Each number is 200 + 30 x the weight over its row's rms, rounded and kept within 0 to 999. Layers, rows and columns count from 0. The size before them is the row's rms in percent of the matrix's.

# layer 6 MLP up, 1728x576, rms 0.0254, rows 1478-1550, columns 192-239
094,223,208,214,196,227,218,194,206,190,194,196,185,178,190,147,200,251,214,190,225,230,192,160,169,192,214,234,208,179,206,213,160,150,223,229,262,175,207,184,246,122,232,180,225,249,188,168,215
108,200,224,202,232,199,181,202,174,229,231,191,175,238,204,208,207,181,176,246,209,200,209,245,165,175,222,153,189,169,202,213,247,235,205,236,218,146,265,220,215,162,190,208,227,170,199,176,186
085,213,176,233,161,173,189,172,272,218,189,203,141,195,233,179,238,216,134,208,213,229,203,217,231,156,193,200,161,173,191,128,225,160,153,208,197,222,203,229,204,205,182,210,229,249,196,203,214
091,156,205,244,216,205,256,123,230,163,146,252,224,167,242,187,177,169,216,181,231,184,215,233,213,117,161,216,167,221,189,181,159,225,187,235,227,192,141,202,211,194,233,178,209,166,154,161,188
107,255,210,223,186,227,173,231,246,148,203,233,226,177,177,169,174,224,174,214,197,205,184,242,238,200,195,196,176,208,219,223,197,204,137,198,166,176,169,201,206,183,200,211,127,276,200,171,213
103,183,172,231,241,183,195,207,247,173,239,200,178,254,196,235,221,227,188,193,147,216,190,209,181,240,210,203,148,209,234,140,239,251,198,170,183,205,190,242,248,148,172,180,191,132,167,208,203
104,248,210,230,213,240,185,181,189,196,231,198,218,248,189,175,222,180,199,230,219,231,161,184,238,264,246,263,195,252,189,177,210,201,245,182,217,237,197,185,182,183,241,182,231,140,153,178,262
097,172,184,220,221,239,211,189,217,174,260,214,205,200,190,172,180,198,167,228,238,166,197,237,123,222,186,206,177,191,180,226,150,259,204,173,212,217,205,198,218,181,219,223,210,215,180,209,190
103,253,186,227,170,174,193,199,247,247,197,204,183,226,210,245,182,134,123,207,212,259,187,223,160,233,190,185,151,203,212,250,213,214,236,218,224,176,192,186,174,270,168,171,201,196,180,191,175
089,222,247,195,189,178,218,176,201,201,261,200,199,135,211,187,245,216,145,180,217,253,197,197,226,163,179,198,210,192,180,158,234,221,216,215,224,163,190,195,205,173,228,179,193,199,198,219,193
090,219,201,181,181,174,198,208,171,206,217,198,183,177,204,138,211,225,190,195,201,203,214,202,180,195,242,194,177,236,168,213,241,151,184,278,200,205,214,208,236,149,214,209,139,188,195,215,171
107,220,211,206,157,210,242,204,147,203,221,233,145,203,198,151,220,216,198,167,223,210,162,202,202,197,175,216,179,226,210,184,256,192,175,221,187,156,212,180,268,232,196,155,212,266,169,189,177
100,172,239,210,157,184,178,214,266,149,201,171,150,161,191,171,176,179,131,225,166,153,211,194,189,209,219,213,176,192,166,162,179,216,171,221,129,241,192,229,235,210,219,193,172,263,140,178,194
096,204,203,177,225,160,179,221,199,185,181,172,210,209,193,176,147,189,179,207,256,207,204,244,220,196,224,192,180,171,199,160,267,222,174,193,201,218,160,196,159,212,187,168,185,218,182,188,208
096,190,171,188,143,239,193,169,222,167,195,218,209,242,215,223,228,204,213,170,201,228,161,152,196,244,183,162,191,194,187,168,181,206,165,206,169,157,240,197,164,201,162,166,212,214,216,201,166
094,197,229,218,234,169,238,156,204,208,200,240,191,159,203,226,190,152,170,155,185,173,241,176,184,155,181,203,250,233,206,248,231,231,202,191,170,153,245,182,173,260,206,225,216,200,151,196,188
108,225,231,219,232,184,148,179,224,181,218,211,220,230,202,206,238,202,192,277,236,205,201,179,199,175,185,197,172,153,213,172,179,196,188,190,246,223,184,200,174,252,165,166,205,254,218,219,271
100,183,186,249,138,185,228,206,188,211,190,222,175,267,202,207,218,157,201,217,241,193,201,165,237,175,186,218,165,188,170,199,224,221,186,215,207,196,173,207,172,181,165,188,139,147,197,184,156
103,236,185,263,164,215,225,142,199,193,234,270,184,137,190,180,165,190,203,220,215,229,209,210,161,193,254,243,158,216,258,224,251,203,216,211,209,182,210,250,180,131,165,254,192,159,199,187,197
094,238,212,184,170,174,254,176,172,211,255,193,234,196,226,201,238,256,200,210,171,165,217,154,207,198,220,234,242,172,152,204,151,218,195,199,143,218,252,149,200,237,210,220,216,210,223,214,217
091,222,200,191,179,191,223,140,175,196,221,234,209,234,215,205,218,221,196,197,203,208,186,185,158,245,246,220,161,176,150,219,189,210,172,220,166,173,224,191,172,238,213,227,209,184,208,205,218
105,215,231,211,224,193,162,174,217,221,182,177,243,156,210,244,192,190,221,226,196,218,229,192,179,242,225,165,202,233,236,143,249,187,139,244,225,236,201,272,212,187,186,207,176,194,266,211,191
109,222,220,175,234,186,186,204,172,233,218,194,200,228,183,146,139,158,207,217,192,249,230,219,195,173,243,102,188,175,143,178,186,203,211,207,217,262,180,204,155,280,206,185,153,208,197,202,259
098,195,262,216,215,267,192,184,201,280,230,243,195,157,194,223,202,187,173,205,213,254,185,247,209,251,215,201,192,153,211,171,191,185,269,187,196,220,220,221,218,164,265,157,150,203,228,222,199
105,127,273,232,218,198,209,140,208,214,205,210,189,193,138,158,200,207,189,213,158,205,200,213,231,182,218,276,236,195,155,177,198,176,234,162,249,200,202,169,202,200,235,188,209,198,216,165,169
096,248,212,212,204,200,184,211,184,239,208,226,196,173,173,210,205,188,188,221,181,184,207,185,202,181,216,228,182,224,265,232,217,198,321,255,200,240,183,235,187,251,196,166,190,231,207,135,192
108,195,142,201,209,212,203,163,210,209,163,250,262,221,180,196,202,185,169,170,223,217,195,208,201,264,208,182,213,222,127,210,289,218,185,162,192,176,210,216,178,191,163,202,238,161,169,212,217
102,166,226,208,232,220,221,177,208,180,227,226,182,187,179,196,200,170,190,231,163,219,237,177,200,190,209,239,208,225,159,193,242,236,273,251,178,227,189,223,246,230,198,201,214,203,275,168,153
105,182,195,241,147,198,229,231,178,218,195,240,165,193,214,178,252,158,208,169,197,196,219,178,130,197,228,252,199,193,209,274,176,186,192,185,244,170,193,134,208,193,200,176,184,281,169,185,219
111,201,263,202,188,230,203,216,189,209,201,207,196,230,179,151,173,196,172,199,206,164,225,199,272,180,267,191,173,156,161,165,190,193,229,187,201,225,163,179,222,162,235,208,179,186,196,161,160
118,195,197,206,195,248,175,186,227,169,229,239,201,211,174,236,176,214,192,219,155,185,208,215,211,244,201,163,138,163,211,271,163,162,207,185,175,202,262,186,240,221,227,160,156,238,177,186,175
094,193,238,197,197,204,231,154,231,207,208,179,192,216,218,253,192,199,203,247,162,274,172,154,179,168,204,181,182,196,189,229,175,229,221,216,186,185,210,229,165,127,186,213,170,137,229,218,216
099,148,227,186,215,293,205,133,148,184,199,210,212,259,216,176,202,234,195,203,210,232,233,212,185,273,310,178,197,201,220,241,162,215,223,193,199,203,184,190,216,181,197,174,209,215,189,208,196
092,221,159,213,166,207,183,154,217,213,211,201,194,194,186,213,201,216,194,199,217,224,171,154,204,182,180,212,184,187,220,204,218,162,268,166,218,259,206,186,241,245,221,243,180,187,131,187,198
098,178,194,204,173,215,223,198,212,213,194,228,179,176,204,80,204,226,267,141,175,218,233,235,242,153,190,148,160,186,205,236,189,218,122,203,161,214,190,214,183,170,249,152,221,191,152,207,201
104,174,180,198,246,247,190,142,229,191,204,196,210,142,184,226,224,241,198,208,195,201,238,160,184,201,209,243,202,184,223,134,185,238,194,162,238,190,206,236,200,189,217,168,231,168,130,152,125
087,192,202,224,183,229,208,179,189,208,252,211,165,207,182,228,176,188,237,247,198,234,205,199,162,159,187,233,198,194,245,219,114,207,328,205,168,199,183,206,210,178,197,186,215,209,234,191,166
106,186,268,203,231,261,264,203,210,184,211,236,243,116,207,148,192,236,194,140,275,192,180,160,183,199,200,229,201,184,190,193,243,175,297,214,207,235,226,189,220,185,237,180,188,172,177,188,121
091,214,139,221,170,181,191,227,113,173,207,238,241,146,226,185,150,176,253,230,239,211,189,111,151,191,220,211,253,181,226,181,227,138,226,211,164,254,214,146,236,213,178,200,157,240,243,216,196
101,245,167,187,166,201,200,191,231,129,194,188,244,153,191,197,213,234,136,212,212,223,202,192,198,173,207,210,199,253,190,260,218,247,160,194,181,231,246,205,234,224,193,216,212,168,148,170,169
108,201,257,219,176,209,192,160,208,234,214,204,147,175,150,222,183,173,211,182,222,185,229,192,171,233,184,210,228,182,191,198,238,188,205,215,175,174,188,222,229,192,162,192,224,179,182,150,164
100,191,193,212,160,218,256,185,220,168,205,203,194,171,211,197,156,185,196,248,220,162,188,191,250,246,187,209,191,200,191,200,173,212,181,189,213,123,220,184,174,198,154,220,180,199,171,193,205
107,184,185,232,151,200,230,168,234,228,236,233,236,207,175,166,233,193,158,216,176,223,213,131,230,240,225,175,173,160,152,199,200,239,208,144,231,204,277,133,224,265,238,160,228,227,196,224,232
100,218,248,253,143,205,170,247,164,205,232,225,179,186,170,112,139,130,213,169,177,217,184,179,182,176,142,196,193,210,197,212,232,146,283,255,230,195,134,226,239,174,206,243,173,251,203,184,239
090,170,274,182,183,228,217,186,216,160,210,186,204,188,199,164,206,193,166,202,211,237,194,228,206,217,166,241,177,231,229,211,240,176,201,258,244,171,213,162,204,188,173,185,145,190,195,235,158
102,204,165,232,153,200,214,232,183,195,220,224,179,239,191,227,208,195,188,191,221,197,169,163,154,263,239,246,219,166,215,184,174,169,187,215,172,230,230,167,206,170,196,160,164,164,191,180,128
088,236,211,209,164,201,246,156,218,217,189,227,224,181,175,128,223,193,181,153,249,245,197,276,212,220,226,195,250,200,238,256,231,214,150,224,175,204,223,195,279,214,216,204,154,181,223,208,199
093,188,245,247,238,188,197,191,215,196,159,215,228,138,210,162,205,182,217,217,214,208,189,210,147,143,166,221,233,165,196,173,219,199,245,190,159,220,153,211,127,204,198,192,197,185,191,182,193
103,241,201,206,215,209,190,192,187,220,216,204,156,248,189,208,143,100,213,198,136,159,222,238,204,215,272,149,162,209,176,187,209,221,190,234,203,188,147,143,141,200,211,149,201,168,165,217,175
098,179,203,175,185,161,242,219,183,180,230,213,198,160,211,161,178,181,166,179,185,174,203,203,226,171,211,181,184,169,189,225,190,174,186,224,191,206,193,181,183,148,190,183,150,173,194,166,187
096,149,163,201,221,178,242,198,263,211,202,203,182,174,196,180,229,196,213,142,197,153,202,215,244,165,227,147,144,214,174,218,156,147,153,170,125,174,230,213,177,202,207,212,214,176,218,198,198
111,179,205,229,206,204,177,162,206,185,196,259,226,218,183,219,235,235,196,242,218,165,228,207,232,180,140,108,182,203,203,201,197,158,172,207,216,185,208,203,129,228,221,207,228,250,155,225,183
104,177,220,213,187,159,214,216,188,235,142,174,226,192,180,190,235,221,196,183,191,212,199,192,186,218,257,173,219,243,189,191,234,201,229,188,250,201,167,172,155,214,270,164,186,216,168,215,135
099,173,186,241,223,176,281,224,180,205,203,192,207,164,208,189,213,173,131,201,243,197,148,199,194,233,223,166,149,221,195,236,152,211,171,165,263,227,178,185,156,268,198,228,194,185,173,219,263
095,232,199,187,164,229,230,182,204,230,231,188,201,230,188,213,178,199,227,162,205,199,198,259,213,227,241,227,181,214,212,213,217,262,219,136,145,176,269,215,232,161,179,170,227,211,170,191,210
101,195,229,206,193,225,252,231,225,234,195,259,215,142,189,234,196,236,218,136,238,200,194,178,208,194,195,214,252,198,164,186,247,202,210,196,187,234,219,202,168,168,222,184,188,265,198,197,141
106,229,169,199,191,157,170,234,178,160,207,174,178,158,164,240,137,243,144,184,235,203,158,218,284,203,234,229,200,156,196,184,212,188,211,156,213,235,187,201,216,215,209,207,233,119,230,216,187
096,315,192,182,203,173,207,180,183,186,234,251,231,213,209,228,199,188,220,173,166,167,226,228,229,223,171,203,221,141,227,141,233,115,172,169,187,230,224,175,158,137,229,195,197,218,173,183,228
101,209,177,205,167,203,208,241,236,225,178,213,156,209,182,198,214,210,168,211,205,238,132,224,160,230,219,199,219,128,150,173,197,209,245,218,188,202,196,156,247,212,186,209,193,168,191,153,222
090,171,163,193,213,229,215,209,210,225,229,241,231,212,206,156,198,185,281,179,240,178,213,218,255,198,216,205,213,216,194,192,162,178,231,189,190,213,213,207,199,191,218,200,212,150,184,187,144
083,232,211,197,208,224,172,171,223,239,207,248,191,173,196,174,198,192,208,184,206,254,199,224,269,231,226,203,276,202,133,182,238,173,203,209,200,217,194,200,135,217,190,202,158,230,213,202,177
104,191,166,190,215,171,209,212,223,219,228,192,180,218,232,203,157,192,177,164,197,192,213,170,223,208,199,170,215,164,152,236,256,224,208,207,234,209,173,226,239,172,178,154,196,238,238,135,219
102,189,145,190,187,259,208,207,156,240,183,181,231,175,212,200,183,218,194,189,281,199,209,228,152,180,245,181,208,174,211,207,197,199,197,195,172,178,254,135,251,183,203,162,196,204,192,226,174
104,202,192,192,161,231,202,215,233,171,218,175,177,272,200,229,187,179,206,193,184,218,225,232,236,212,218,201,201,219,186,208,220,207,264,239,197,213,226,296,214,178,200,200,140,152,203,194,190
106,185,231,200,175,202,235,201,186,204,252,214,198,175,207,220,221,158,134,185,223,193,117,196,208,258,209,166,150,244,188,180,217,175,220,254,218,208,212,206,175,215,183,211,194,217,244,182,197
103,232,184,246,197,232,194,155,208,216,203,232,229,209,208,161,226,212,191,248,210,245,186,150,233,239,214,214,291,183,198,193,244,182,172,196,194,200,189,155,208,190,233,260,205,207,129,195,168
088,160,198,188,143,190,261,211,232,232,211,205,194,197,200,168,136,196,269,206,194,203,245,248,206,229,231,230,211,164,185,196,195,204,214,208,200,201,200,216,135,218,231,179,193,183,197,171,172
099,134,202,180,211,215,210,183,184,244,205,194,237,252,204,183,204,219,181,199,209,162,200,291,173,164,212,176,162,156,172,165,172,213,221,216,184,224,220,136,205,235,200,211,215,175,166,175,129
073,169,186,254,198,204,205,221,224,171,176,223,186,163,206,165,172,224,158,177,193,190,209,227,195,215,227,214,148,193,205,257,237,199,233,233,239,185,114,220,166,186,202,234,138,159,190,214,183
105,204,257,200,194,245,254,219,204,212,195,228,251,237,222,208,260,214,241,176,203,187,192,252,208,176,223,227,200,185,232,187,185,193,212,193,192,154,153,176,197,172,251,198,158,191,207,205,190
096,206,225,214,230,199,188,230,233,211,197,188,178,161,194,234,193,254,203,161,183,205,183,205,238,219,172,235,189,160,169,199,213,180,169,225,202,221,242,250,180,220,200,236,159,179,160,186,148
079,178,147,216,203,177,241,224,172,197,238,240,173,138,181,223,217,192,208,243,190,232,172,172,193,164,182,193,196,232,194,295,214,179,227,197,197,218,199,160,216,201,230,197,165,173,250,184,194
101,215,208,180,197,186,218,188,175,226,178,229,276,187,202,211,227,183,195,186,217,241,187,187,181,162,147,109,203,210,140,241,244,147,192,189,225,212,178,213,224,179,201,207,260,167,196,172,195
# layer 6 MLP down (transposed), 1728x576, rms 0.0188, rows 1478-1549, columns 192-239
096,175,188,217,196,203,207,182,149,188,206,215,217,217,186,294,168,196,128,183,193,200,206,185,173,211,216,169,193,199,238,192,200,195,202,159,172,248,146,136,229,205,179,222,169,184,250,246,229
116,188,192,186,216,258,151,217,218,206,232,169,170,231,255,190,174,264,197,209,155,180,191,188,198,214,202,154,203,199,221,194,264,174,188,222,198,235,230,240,180,141,134,189,221,258,202,196,191
061,188,195,225,223,184,208,201,186,179,189,162,206,214,230,223,203,176,258,242,193,161,201,193,186,277,183,181,233,245,199,221,206,203,204,180,183,192,167,173,187,207,201,199,182,200,178,197,173
066,209,204,217,238,244,156,188,186,265,203,148,223,217,140,178,224,208,209,241,181,166,145,152,174,210,217,171,166,242,168,232,199,123,229,154,247,196,215,175,219,169,133,195,221,239,236,207,225
119,159,197,173,158,155,204,189,189,201,235,200,190,189,138,233,211,178,154,190,202,189,182,233,198,179,192,186,263,214,204,224,221,233,245,160,222,167,186,150,188,242,213,207,196,182,196,212,145
105,187,241,173,220,156,200,206,253,196,234,246,246,151,199,208,178,175,162,236,162,179,191,174,179,208,219,176,173,142,186,187,218,177,187,195,162,191,162,207,212,211,220,165,146,210,214,235,253
118,178,190,259,247,208,219,201,194,198,245,235,183,179,247,215,183,150,239,237,186,207,145,166,199,169,200,274,177,212,253,195,193,168,174,200,219,203,220,146,211,241,206,269,261,238,207,222,197
079,203,234,213,253,221,216,205,183,214,181,252,211,231,177,208,267,184,167,250,190,174,170,210,201,195,192,160,209,189,177,213,244,162,211,195,192,207,265,190,208,209,231,192,242,228,206,182,191
114,218,155,177,188,175,205,193,249,217,234,194,167,183,183,233,221,190,198,198,209,129,186,223,179,171,288,231,218,231,211,172,191,189,209,141,185,120,218,229,197,186,245,196,244,183,187,178,226
079,175,151,215,197,185,191,212,171,174,182,214,227,202,196,195,182,210,210,176,192,181,237,206,231,168,180,236,217,226,236,169,182,166,163,181,197,203,186,216,258,186,253,162,235,186,216,154,166
071,233,179,259,236,257,215,241,212,186,185,178,231,166,158,182,222,242,180,246,187,166,196,133,219,196,160,212,226,190,205,196,174,170,209,179,212,212,191,256,175,244,224,174,221,195,224,167,195
119,190,158,181,223,196,191,220,177,185,185,170,251,199,208,236,176,215,197,193,237,179,202,200,186,190,197,222,206,195,196,203,178,216,191,247,212,207,187,142,231,194,207,215,212,243,216,198,222
096,180,211,269,176,189,142,161,216,182,214,210,165,191,199,216,225,167,201,179,209,193,196,155,210,183,203,228,169,169,159,170,234,249,174,184,200,166,172,179,256,175,235,135,252,221,176,185,217
107,154,210,217,263,217,240,171,178,214,217,222,240,220,194,193,229,202,205,198,168,159,190,148,165,213,179,178,211,187,172,154,217,209,205,203,205,170,159,191,149,233,260,203,205,179,220,279,189
109,211,210,241,215,171,199,231,158,235,215,219,220,155,222,164,195,223,206,220,188,173,232,204,209,184,226,222,210,216,165,212,188,173,230,205,242,228,155,180,223,187,177,211,171,206,215,165,187
080,246,212,245,198,189,238,239,187,256,224,210,215,252,127,219,234,133,226,238,180,174,186,178,174,220,196,193,192,232,227,242,221,207,249,170,131,233,182,186,195,213,135,211,235,224,198,187,198
120,193,150,200,257,171,202,186,205,233,172,163,232,221,140,254,243,182,289,223,241,175,180,239,215,229,186,197,167,205,225,178,210,162,243,253,211,188,197,247,173,183,215,177,201,242,165,206,218
092,174,210,199,188,192,217,198,219,181,256,201,162,173,164,248,224,169,162,203,210,177,181,208,176,214,206,181,178,166,203,168,209,168,254,224,234,225,191,187,206,194,190,203,198,162,157,243,184
089,195,212,237,218,214,227,184,218,146,234,185,198,255,197,181,147,181,160,209,189,184,176,193,174,234,196,175,172,208,201,209,194,223,222,205,204,200,209,210,215,242,193,209,218,177,144,234,177
069,173,243,204,221,156,232,188,180,233,163,179,218,191,123,200,175,169,160,186,212,201,211,297,182,178,177,175,193,252,205,174,256,147,205,175,193,131,214,229,167,177,153,166,206,158,185,242,218
065,221,204,224,215,183,206,246,216,184,195,155,216,160,160,205,177,159,239,209,208,197,196,212,184,186,188,205,181,209,228,235,256,213,290,216,186,228,197,212,217,176,200,188,177,161,219,154,136
106,149,232,164,226,169,164,141,188,187,207,230,242,211,223,203,219,246,216,178,236,184,189,195,120,146,171,180,183,202,195,155,226,214,219,207,169,201,227,198,187,199,214,173,208,224,158,195,158
124,184,181,230,259,175,201,244,294,185,202,191,153,218,241,216,158,186,202,192,221,233,170,161,182,200,253,182,177,195,187,190,216,175,185,215,214,212,194,179,191,216,154,208,182,192,223,223,196
089,245,247,197,190,116,265,246,198,187,216,221,186,242,136,178,245,172,209,145,192,162,225,200,182,143,129,200,160,248,140,205,208,211,198,261,199,185,198,230,270,244,206,203,193,193,218,207,148
110,197,230,203,185,189,221,192,164,197,215,159,171,251,175,256,244,212,166,230,227,134,183,190,163,139,171,207,217,199,173,195,225,200,241,218,207,230,192,149,177,177,212,192,149,173,186,197,215
077,189,220,211,212,249,174,228,202,186,218,154,257,189,151,212,176,186,232,173,232,283,161,243,149,219,170,208,214,223,232,258,222,239,195,239,238,197,169,201,203,144,153,215,209,162,239,223,189
120,129,174,201,193,156,168,137,247,225,192,178,171,190,187,209,181,210,191,183,236,184,197,224,173,253,238,211,194,206,201,200,231,219,156,208,163,215,208,284,204,165,194,134,192,223,160,209,215
113,230,228,184,206,208,165,209,162,245,203,180,186,218,251,149,186,200,234,197,253,179,152,198,191,231,154,164,208,210,198,225,273,189,238,233,205,193,238,226,166,191,194,214,181,217,167,257,171
105,197,220,199,184,153,190,181,140,204,184,176,115,221,133,223,224,255,218,150,214,200,239,225,236,178,202,198,229,220,235,201,236,210,165,179,215,172,257,246,220,129,209,211,188,227,258,165,204
120,182,216,177,215,236,164,224,158,160,204,198,188,204,203,236,181,158,225,203,182,178,189,171,192,223,178,208,196,213,243,173,229,241,234,172,217,199,183,184,202,201,206,230,180,253,165,249,218
128,188,239,155,197,166,178,171,193,182,221,151,179,224,217,208,176,269,210,185,184,215,194,218,129,240,203,188,189,217,191,199,167,182,197,193,172,202,189,244,181,198,100,199,219,158,186,200,198
091,180,207,211,201,194,171,225,225,194,198,194,208,166,137,212,226,220,219,191,225,154,275,249,254,142,158,176,198,231,235,195,211,148,162,232,139,183,211,203,213,167,230,196,231,247,174,190,206
087,182,159,149,196,177,203,243,244,186,218,194,211,213,196,191,146,203,193,211,169,204,169,228,199,154,185,170,207,249,220,232,246,209,189,231,190,175,127,169,245,218,196,169,182,221,191,209,237
105,200,145,151,215,166,157,201,170,193,203,190,191,218,181,203,264,173,222,205,166,197,257,198,242,230,202,178,232,181,178,198,218,191,170,196,136,175,213,208,208,173,183,193,270,233,211,196,182
092,186,194,241,126,208,216,243,241,235,228,180,196,241,230,215,265,184,181,155,193,147,200,121,202,217,172,176,132,176,200,172,201,206,195,207,212,214,223,141,207,174,214,239,206,209,246,206,183
097,222,205,176,173,167,147,168,186,188,114,171,195,194,226,219,235,168,153,166,168,205,205,235,191,229,258,163,202,241,166,135,250,183,233,215,141,249,228,172,148,183,214,195,211,190,210,174,222
066,194,196,226,198,196,212,209,186,188,191,215,152,202,160,153,227,208,184,180,240,180,219,141,196,226,204,225,234,215,198,178,213,233,212,183,255,177,233,222,229,200,185,105,224,254,190,155,196
116,217,184,234,265,125,163,219,147,200,193,208,179,201,169,203,163,182,245,187,177,193,193,170,206,207,146,175,167,164,229,206,160,213,228,163,237,220,191,196,226,192,189,235,208,187,237,192,215
072,152,172,206,192,237,198,224,235,203,147,192,221,230,172,224,168,182,203,248,224,213,216,187,183,210,220,209,184,154,185,206,213,208,204,179,206,202,173,231,218,195,257,229,216,227,166,157,209
088,192,204,211,183,221,231,240,174,186,247,245,180,189,180,219,216,175,214,141,219,166,149,194,169,199,165,215,214,181,227,197,198,167,198,196,200,170,222,264,200,207,169,197,149,200,172,235,187
119,201,238,202,148,222,193,180,216,205,189,220,218,199,213,178,209,236,190,228,203,185,185,250,169,182,218,194,191,169,149,195,229,208,219,198,167,177,141,173,160,132,168,163,206,234,212,221,208
107,216,172,248,201,267,166,202,226,181,184,213,183,245,200,183,176,204,196,241,181,215,198,175,184,147,189,193,235,127,183,177,168,204,214,136,205,182,219,165,198,163,206,182,199,214,222,203,173
112,233,134,232,275,196,162,238,193,192,199,199,171,226,177,197,209,182,212,222,189,188,144,217,256,205,198,180,178,188,192,188,229,209,106,168,207,236,192,222,180,215,165,188,207,197,223,232,151
113,194,207,157,240,217,168,171,170,193,184,187,219,227,235,239,268,185,269,166,204,244,210,211,199,171,193,217,177,163,177,204,187,203,205,211,151,183,228,182,234,217,171,184,220,234,231,248,168
062,247,203,166,208,185,195,277,184,196,183,227,197,247,188,226,260,193,227,215,186,172,177,175,206,172,171,161,207,172,198,173,176,187,182,159,193,181,207,233,186,242,155,210,169,170,214,193,214
109,181,177,223,167,187,262,180,229,200,168,201,180,128,168,215,221,202,145,222,212,140,206,210,213,194,197,185,196,245,181,213,250,265,191,221,244,230,195,222,221,204,186,166,205,211,207,208,230
074,210,182,212,170,219,154,264,209,155,200,179,189,251,220,187,220,207,274,219,154,215,224,217,209,183,260,214,189,194,198,217,215,117,213,249,168,211,196,187,214,140,197,231,191,213,205,176,144
067,169,219,254,172,204,256,209,146,212,210,193,197,277,190,144,188,206,247,171,181,191,209,200,169,174,144,201,188,221,135,177,199,203,227,192,161,191,200,174,173,233,236,203,201,186,189,171,174
105,221,254,213,168,149,220,230,215,219,150,163,220,180,169,199,248,168,206,246,211,193,186,218,160,155,210,180,256,197,167,126,221,215,167,208,163,205,182,245,248,237,194,192,208,221,234,212,147
086,150,183,218,176,199,184,223,189,187,154,259,210,162,135,222,226,169,184,202,219,172,209,185,214,167,176,226,204,206,183,220,242,141,182,192,124,214,191,173,253,197,175,180,256,262,178,190,224
090,170,196,166,184,151,190,196,220,224,222,181,237,209,118,189,191,267,202,223,142,220,233,188,218,229,173,217,204,191,215,182,200,195,198,171,208,197,226,177,186,184,199,213,215,235,247,163,202
123,248,183,189,219,159,186,129,200,244,238,191,185,222,186,244,199,168,186,222,221,209,207,185,193,215,162,157,145,209,205,162,204,167,231,219,212,152,200,196,248,202,165,203,150,205,241,242,181
096,164,203,206,190,242,181,181,206,198,167,165,178,181,181,162,190,176,209,165,167,234,231,194,198,213,187,229,198,153,248,211,173,256,203,206,202,184,224,188,208,226,197,168,246,184,184,154,236
090,183,151,175,196,247,189,201,206,232,235,187,175,243,197,232,179,161,196,150,184,192,177,192,200,193,178,218,207,171,229,231,201,189,190,212,223,178,148,195,226,166,189,196,251,163,197,193,202
085,195,213,263,242,191,211,225,117,198,189,198,200,227,161,223,208,214,189,192,201,267,194,185,229,177,192,190,204,216,209,253,249,168,254,179,192,181,200,194,152,232,150,219,180,185,222,225,203
103,190,217,211,132,145,187,221,181,229,239,207,131,148,241,193,199,195,219,182,188,167,183,152,166,193,221,195,204,211,209,216,142,174,177,182,204,183,215,175,218,238,261,204,257,176,152,231,210
120,181,186,206,203,191,191,170,171,175,231,175,177,155,179,254,201,192,220,198,208,221,219,215,179,231,190,235,160,172,235,192,167,222,190,198,197,172,197,193,233,235,210,173,273,181,203,126,179
089,195,256,196,209,197,240,239,168,169,232,180,227,196,196,156,211,220,202,190,176,220,178,148,189,231,223,184,232,178,200,245,210,226,158,202,206,183,153,173,231,238,239,209,190,175,196,150,179
109,202,173,160,197,219,197,214,154,229,235,157,225,198,333,200,236,204,247,193,223,192,211,208,199,181,147,186,190,260,216,258,207,183,268,265,198,163,175,212,195,272,261,201,199,253,264,211,242
074,217,224,182,199,143,166,121,149,217,220,183,232,207,182,197,176,217,151,242,181,129,222,168,170,198,169,194,213,163,198,190,178,199,212,174,190,196,226,247,194,244,186,232,254,235,187,200,160
056,234,223,185,236,184,262,210,203,221,186,177,199,185,152,269,200,195,179,176,215,140,177,191,196,168,184,191,171,225,255,182,191,181,197,204,197,171,228,234,209,234,153,261,222,189,184,216,226
101,185,204,198,224,197,221,204,140,241,203,196,148,207,225,154,179,250,181,213,178,183,177,162,216,198,144,173,211,213,205,229,259,184,160,193,184,151,208,152,226,188,203,169,230,181,194,203,205
103,186,210,143,201,187,109,239,177,187,210,146,147,244,245,176,181,225,189,162,189,172,200,146,229,158,205,220,245,223,201,250,166,235,190,213,171,213,240,211,250,252,169,167,175,176,222,217,180
112,214,230,237,187,187,219,206,171,181,202,177,265,188,170,264,171,212,235,229,173,207,188,177,248,184,197,176,198,196,165,211,249,147,226,227,168,232,188,162,201,165,174,161,190,199,213,242,189
118,194,175,190,203,195,211,203,205,218,213,153,219,193,346,194,237,150,185,250,211,165,138,232,218,237,241,221,222,254,195,207,157,218,189,186,210,234,193,185,238,208,207,261,193,212,168,197,225
121,194,170,164,154,215,207,159,243,202,154,165,197,234,229,224,243,213,215,181,170,235,238,236,153,170,208,188,235,149,194,182,182,192,183,163,237,221,190,191,252,207,220,246,204,210,217,148,229
068,147,258,226,178,189,193,188,194,219,171,247,226,174,155,237,160,192,124,222,151,169,135,172,225,161,156,159,230,195,145,179,195,168,242,183,181,215,213,180,252,165,217,177,158,223,248,213,199
111,190,231,179,226,201,190,224,235,137,184,149,187,181,209,216,201,196,223,235,236,247,198,186,300,219,224,264,218,207,207,188,208,213,199,180,229,144,206,223,220,181,169,226,172,204,224,195,210
045,178,232,190,167,246,238,196,238,182,161,189,201,220,178,204,195,196,208,247,223,219,211,135,216,176,169,217,196,188,216,215,190,211,160,240,222,246,268,229,233,198,189,213,189,218,163,186,180
108,185,242,198,150,155,271,195,189,190,199,191,207,201,287,193,173,183,185,185,222,182,198,193,155,152,233,174,209,180,154,235,163,179,221,192,183,171,233,192,189,189,154,238,257,212,166,193,108
091,185,199,248,262,196,136,221,196,129,204,182,210,219,174,204,173,156,186,219,195,152,223,239,171,177,217,219,183,230,261,233,241,208,196,177,205,241,222,206,224,209,167,236,212,245,199,212,187
047,226,171,232,255,220,150,190,205,182,197,162,233,221,140,184,184,196,252,192,171,204,220,226,176,208,198,207,201,204,160,190,175,170,198,190,209,196,200,220,183,157,202,191,205,236,208,172,187